Each number is 128 + 24 x the weight over its row's rms, rounded and kept within 0 to 255. Layers, rows and columns count from 0. The size above them is the row's rms in percent of the matrix's.

# layer 11 attention query, 384x384, rms 0.0271, rows 0-16, columns 288-383
size [ 92  88  89  93  85  87  87  96  84  89  89  86  88  86  93  90  88]
[[170 127 137 134 150 134 151 135 133 150 175 124 112  82 148 152 111 128 113 120 118 120 123 106 147 139 116 117 127 148 101 153 141 156 136 141  99  86  78 114 125 142 127 114 109 123 112 143 132 128  84 108 157  92 137 137  86 120 133 123  98 138 120 139 127 136 135 179 131 106 142 149 125 108 154 138 179  90 130 154 117  88  89 161 120 106 130  98  91 182 122 110 107 199 138 114]
 [143  97 141 109 141 132 150 107 102 158 116 103 143 142 164  75 160 142 111 154 152 114 104 176 139 159 131 102 131 145 113 166  82 126 143 102 123 150 143 137 104 116 168 120 117 153 103 153 136 152 122 113 143 130 125 125  79 135 136 118 155 140 126 107 139 184 147 122 131 110 127 154 100 127 139 131  97 107 101 147 132 158  83 155 151  85 127 158 127 162 160  97 135 173 135 107]
 [119 126 132 155 143 147 169 119 119 156  84 150 161 156 114 130 118 108 166 150  99  79 109 131 125 154 109 111 103  89 122 156 112 120 152 104  95 142 149 143 156 149 158 126 113 142 109 140 151 115 143 178 157 119 165 157 146 101 115 166 170 138 135 113  62 138 118 130 147 150 139 127 127 112 102 103  98  99 137 125 115 166 107 125 129 118  99 126 154 176 110  94 140  64 147 105]
 [140 118 154 165 134 140 129 134  91 144 111 147 156 108 131 158  79  88 134  54 127 104 121 145 101 128  98 126  95 159  95 110 153 108 169 172 112 106 104 173 135 117 142 146 125  92 124  90 150 112 125 160  99  73 140 123 144 163 108 155 111 112 144 128 121 135 106 129 127 107 140  81 115 137 108 126 129 105 157 136 118 100 111 126 132 140 113 100 176 106 135 144  98 119 144 124]
 [152 128 115 134 176 188 183 126 145 115 109 123 109 158 133  79 146 131 100 152 131 152 134  90 122 117 100 100  71 141 123 116 160 105 142 162 132 174 137 110 178 127 109 146 108 137 104 163 149 154 128 136 140 104 126 152 135 166 179 162 148 140 136 128 178 100 108 139 164 139 131 112 120  69 138 150 171 138  96 126 158 122  87 102 126 118 132 114 155 111 125 101 100  84 133 118]
 [110 132 127 149 124 159 146 125 128 144 105 118 101  51  72 122  98 163 132  97 153 110 149  85  89 159 138 151 141 131 110 118  72  90 132 123 140 172 119 192 156 107 122 110  99 108 134 118 109 140 146 143 127 112 158 101 131 147 204 138 100 124 145  99 142 151  81 103 123 139 142 125 119 115 155 103 125 142 125 139 116  81 121 126 104 132 160 127 147 100 117 150 151 143 124 123]
 [156 147  94 142 154 121 132 120 129 107 181 151 115 134 159 121  74  95 125 128 110 120 157 135  97 135  94  95 126  86 118 119  93 134  90 191 136 124 151 116 127 101 152 103 100 157 129 145 147 145 155 155 138  95  99 123 149 103 158 105 134 144  86 174 135 134 122 108  98 170 131 141 156 121 121 105 144 129 104 139 128 123 171 136 156 150 123 125 125 137 104 123 130 104 114 135]
 [115 138 155 100 141 114 136 120 149  95 169 103 105 161  82 127  98 144  88 119 132 120 138 126 102 125 116 126 149 116 133 100 119 100 122  96  95 135 131 137 131 135 111 164 167 124  95 132 168 180 117  99 134 114 110 111 107 130 133 145 159 108 170 144 102 140 119 107 133 117 142 141 128  84 124 131 116 110 131  97  93 111 127 140 110 144 117 115 118  91 148  92  92 139 123 154]
 [141 186 134 104 136 141 152 106 171 151 136 139 146 104 113 149 132 116 101 152 158 105 143 175 115 110 124 134 142 124 113 154 168 133 130 134 108 123 144 120 128 100 119 124 129 140  91  89 146 106 174 105  89  95 141 155 107 134  75 140 171 115 148 136 114 133 152  94 110 161  99 110 125 161 112 142 107 147 146 106 130 109 138 150 119 135 135 130  90 128 119 162 192 104 156 127]
 [126 129 162 109 155 112  97 117 114 128 163 130 168 118 155  94 114 124 138 200 141 128 154 118 127 133 128 122 107 190  94 147 130 156 153 123 100  94 135 113 113 154 137 146 143 130 160 143 140 116 126 115 126 123 115 112 138 125  92 145 129 128 144 112 133 155 164 121 145 136 158 129 168  97 147 136 117 148 153 126 112 145  83 147 134 155  92  94 164 114 159 146 122 120 133  84]
 [120 132 148 130 159 115 134 150 100 112 115 134 147 114  88 123 119 153 126 127 147 162 113 103 144 104 123 145 152 135 138 120 138 115 145 166  94 127  97 108 111 185 119 120 117 142 127 140 145 161 150  82 131 118 152 163 116 115 130 161 166 135 167 104 109 116 109 178 137 178 130 149 156 139 119  81 138  81 146 187 119 125 126 106 155 104  92 116 130 111  83 144 136 141 123 144]
 [104 165 115 136 146 148 155 137 100 144 158 135 134 133 148  84 150 142 139 102 104 102 164 101  64 117 123 132 154 128 152 101  99 140  81 102 108 159 125 115 136 117 147 105  96 146  93 100 142 154 177 169 136 135 122 144 131 127  89 120 129 155 134 132 138 179 155 131 137  82  92 182 160  82 101 146 127  98  85 131 149 141 141 130 116 132 121 135 122 116 123 110 112 123 134 122]
 [134  94 113 126  82  94 118 148 135 120 106  67 123 118 167  99  95 138 151 106 118 127 135 140 135 140 160  71 143 136 122 138 141 124 106 133 119 150 148 108 137 128 127  94 143 116 119 152 152 182 143 146 130 142  85 158 117  97 121 143 119 100 158 158 133 165 110 122 105 115  87 118 124 103 131 126 125 151  97 141 147 143 168 134 144  69 111 156 134 134 117 117 147 139 119 149]
 [140 108 152 114 120 149  87 153 140 158 143 132  96 117 166  69 137 138 141 108 182 143 154 175 123 153  80 119 101 115 160 104  79 179 149 142 195 153  79 118 101 140 146 125 122 122 116 140 140 137 124 131 141 139 139 151  96 107 140 172 132 146 110 119 116 119 109 134 116  85 118 138 111 125 126 132 101 157 142 139 137 107  95 120  98 131  88 108 146 106  76 111 145  98 137 140]
 [138 146 121 104 133 129 163 125 135 103 107 136 126 127 104 158 107 126 116  98 142  94 105 119 130 123 143 194 138 128 106 131 159 131 131 154 136 114 168 131 161 185  92  98 106 148 153 147 104 146 161 171  75  71 108 151 142 123 162 159 121  99 113 152 128 107 170 118 165 138 122 120 140 135 144 173 146  89 137 123 169  71 164 106 114 137 121 162 130 148 128 123 115 167 159 169]
 [123 137  99 113 157 124  91 114 134 117 116 118 139 122 111 117 108 137 142 123 109 149 147 127 134 141 154 127 140 145 176 152 118 159 116 123 137  94 160 158  87 128 117 134 146 121 106 159 126 138 138 135 120 129 127 115 114 134 135 123 150 167 106 134 133  69 112 163 137 136 146 155 137 152 101 133 150 127  82 101 106 109 136 131 109  96 166 132  87  95 111 108  69 124 145 117]
 [112 125 101  71 139 152 162 136 103 135 138  94 108 130  85 130 127 170 109 134 121 115 142 112 140 129 129 148  74 126 113 109  76 148 101 149 113 105 169 137 105 119 168 147 155 112 155 138 125 177 101 162 120 140 107 119 152 120 135 138 101 118 114 128 118 135 103 130 164 129 126 136 104 130  66 141 111  85 124 104 122 131 133 147 100 188 118 136 135 102 141 147  86 116 143  72]]
# layer 11 attention key, 384x384, rms 0.0276, rows 0-15, columns 288-383
size [ 93  95  95  95  85  91  93  96  84  92  91  90  94  84  93  96]
[[150 161 111 123 144 121 129 191 144 141 127 120 103 140  97 139 152 101 132 161 137 118 141 137 160 145  94 147 156 142 107  86  98 131 134 158 119 142  87 100 168 153 127 131 110  99 120 127 171 120 131 106 150 105 114 133 144 128 139 109 114 112  94 130 160  81 111 125 149  93 137 106 130  91 123 135 154  99 147 113 141  90 115 119 117 188 145  96 145 152 123  95  88 118 146 133]
 [160 133  79  80 122 125 154 119 118 114 143 115 167 113 156  93 159 131 122 153 143 109 135 158 115 148 182 128 145 130  97 138 118  83 180 144 166 125 130 137 157 102  83 138 110 162 106 164 121 146 121 124 162 125 108  97  70 131 108 126 124 124 143 105 137 124 160 153 110  96 124 167 119 113  87 102 115 125 114 146 177 125  99 139 118 155  87 137  94 152 117 116 123 143 116 124]
 [126  89 153 101 166 107 105 118  88 128 107 133 131 175 167 149 107  57 181 102  77 140 134 128 102 158 130 170 144 111 116 119 136 120 107 103 146 115 144 137 154 194 123  94 132  96 110 163 136 108 165 195 126 140 144 121 138 107  72 123 104 120  86  99 110 123 114 111 114 142 111 127 113 164 126  87 116  88 133 157 148 148 127 102 126 125 136 107 175 167  88  70 104 138 161 100]
 [129 117 115 126 127 123  98  64  90 127  94 160 104 118 106 166  61 171 149  71 120 113 111 135 115 134 122  61 130 169 133 162  81 108 134 107 136 144 143 137 175 150 126 166 143 138 142 131 163  92 131 100 132 114 136 111 154  93  95 151 128 108 131 122 127 115 101 139 114 106 155 103 159 105 146 124  82 141 129 127 106 115 145 163 149 124  96 101 152 130 101 164  94 156 147 139]
 [171 125 145 152  90 139 139  83 117 136  93 112 109 145 138  62 114 139 156  93 132  94 158  98 137 133 103 148  97 118 116  83 163 134 116 123 110 122 157 129 171 140 137 116 109 131 118  97 151 123 151  59 145 150 128  96 134 120 145 133 154 137 133 114 152 127 129  96 154 103 106 148  97 128 140 131 133 122 136 106 145 103 134 135 145 113 148  99 188 139 120 102  89  99 115 118]
 [136 101 106 155 151 116 143 123 148 163 173  89 111  74 139 100 125 154 146  86 133 113 128 131 120 156 160 128 145 108 122 125  99 113 127 121 136 142 178 181 177 136 126 106 120 104 133 131 129 127  98 116 110 142 164  95 151 146 130  77 124 139 172 160 140 125 114  65 126 152 121 126 167 176 115 127 151 168 135 166 139 143 111 142 100 133 174 155 149 107 172 139 162 155 166 140]
 [137 132 108 123 154 129  94  80 158  95 179  80  94 150 126 133 111 162 106 137 134  75 110 153 116 141 144 149 172 126 109 133 148 125 102 164 117 113 117  72 109  95 154 130 165 166 141 151  85 125 119 120 145 110 135 142 141  94 114 114 131 133  82 145 158 166  99 152 111 150 132 128 161 145  88 147 133 127 120 126 135 136 158 140 138 132 129 127 124 139 107 112  95 103 158 113]
 [160 127 150 111 148  88 149 112 134  84 151 110 115 163 129  79 130 154 143  33 120 127 133 124  76 128 120 170 139 130 107  71 139 130 130 131 137 117  84 111 124 133 158 157 127 115 148 130 137 120 124  72 125 131 123 155  96 183 148 132 161 119 153 155 120 119 151 163  92 132 138  99 121 111 109 127 118 119 133 139 112 114 146 140 114 163 158 122 128 124 174 131 117 117 134 127]
 [102 153  98 140  89 136 116 109 165 122 149 101 147 164 124 138 119 107 116 113 140 139 118 137 110 148 123 195  68  99  90 130 145 168 138 144 162 124 138 126 143 121 107 111 131 121  73 141 127  94 148  69 114  97 108 158 137 143  89 188 128 135 115 126  85 141 138 108  82 108 121 142 112 161 129 130 165  83 119  85 121 132 169 104 156  98 117 128 127 101 182 141 121 128 170 174]
 [106 133 152 113 171 114 126 121 141 184 146 141 140 128 134 100  96  95 126 132 133 108 156 142 155 158 131 109 129 105 133 131 117 131 141  77 123  97 127  94 136 138 149 122 130 107 146 122 159 107 126 125 112 132 130 154  91 128 143 100 148 138 140 113  89 143 123 151 158  83 147 163 131  76 127 142 123 202 156 146 132 119  91 129 133 143 126 132 121 127 163 141  88  83 112 113]
 [110 146 155 158 153 114 165 159 126 120 125 120 140  96  95 112 102 150 161 119 143 169 118 139 115 106 114 149 146 112 115 125 131 108 119  96 102 103  71 132 121 165 122 108 140 147 150 122 154 113 136 103 129  96 170 134 122 170 183 128 108 156 102  98 118 129  83 121 164 172 139 128 123 129 179  96 133  79 135 155  96 148  97 121 121 138  80 139 146 136 101  83 104 137 118 136]
 [ 93 110  72 117 127 118 149 124  83 136 120 147 148 125 133 143 158 109 101 133 108 109 106 121  63 137  88 114 146 134 118 139 133 115  88  98 110 133 140 100 172 124 128 162 122 144 101 102 134 114 166 125 180 106 102 124 121 110 124 131 115 101 132 142 118 166 136 128 192  97 123 192 136  77 109 135  88 104 132 134 149 143  97 102 128 145 170 118 155 126 170  79 111 112 111  97]
 [153 122 155 136 128 126 148 125 126  94 128 104 142 144 120 112 141 119  93 121 124 138 133 122 121  90 137  95 155 130 157 126 153  78 155 127  68 141 116  83 152 121 125 115 155 138 112 120 163 182 129 156 112 140 111 181 119 144 102 144 126 122 114 148 131 150 124 144 147  86 142 163 133 106  76 136 146 129  97 165 106 111 184 125 124 135 126 141 131 117 152 122 114  82 154  75]
 [151 145 156 107  76 116 101 176 178 152 145 151 137 131 122 107 176 112 106 152 127 128 126 166 118 134 168 120 144 109 135 154 115 171 106 118 144 117 113 121 124 120 133 143 163 125 117 144  95 141 173 116 163 138 125 142 130 115 149  93 138 110 110 134  84 126 124 114 150 106 168 153 129 127 124 142  88 159 164 162  94 166 138 134  90 152  86 141 137 105 148 134 116  65 137 128]
 [141 145 128 120 104 146 154 162 154 117 120 116 106 102  72 163 132 124 141 148 102 132  72 189 159 111 167 173 163 136 117 130 118  94 132 131 124 131 151 128 183 161 107  96 124 152 134 129 177 179 141 121 109 110 125 127 160 131 165 118 112 134 113  82 187  71 106 130 167 140 105 126 133 121 155 155 129  82 138 126 127 125 139 172 129 157 148 108 128 171 132 130  93  96 107 168]
 [107 123 126 118 147  99 114 132 177 119 136 124 151 121 119  87 134 124 112 120 138 134 115 124  95 175 143 112 100 107 168 146  81 117  90 154  98 146 153 133  97 155 131 114 138 108 112 116 132  92 155 122 163 143 105 162 163 131 105 152 137 176 139 128 110 114 135 141 165 125 173 153 125 123  83 133 107 123 104  90 120 156 143 128 107 124 148 153 105 154 158 126  89 120 179 112]]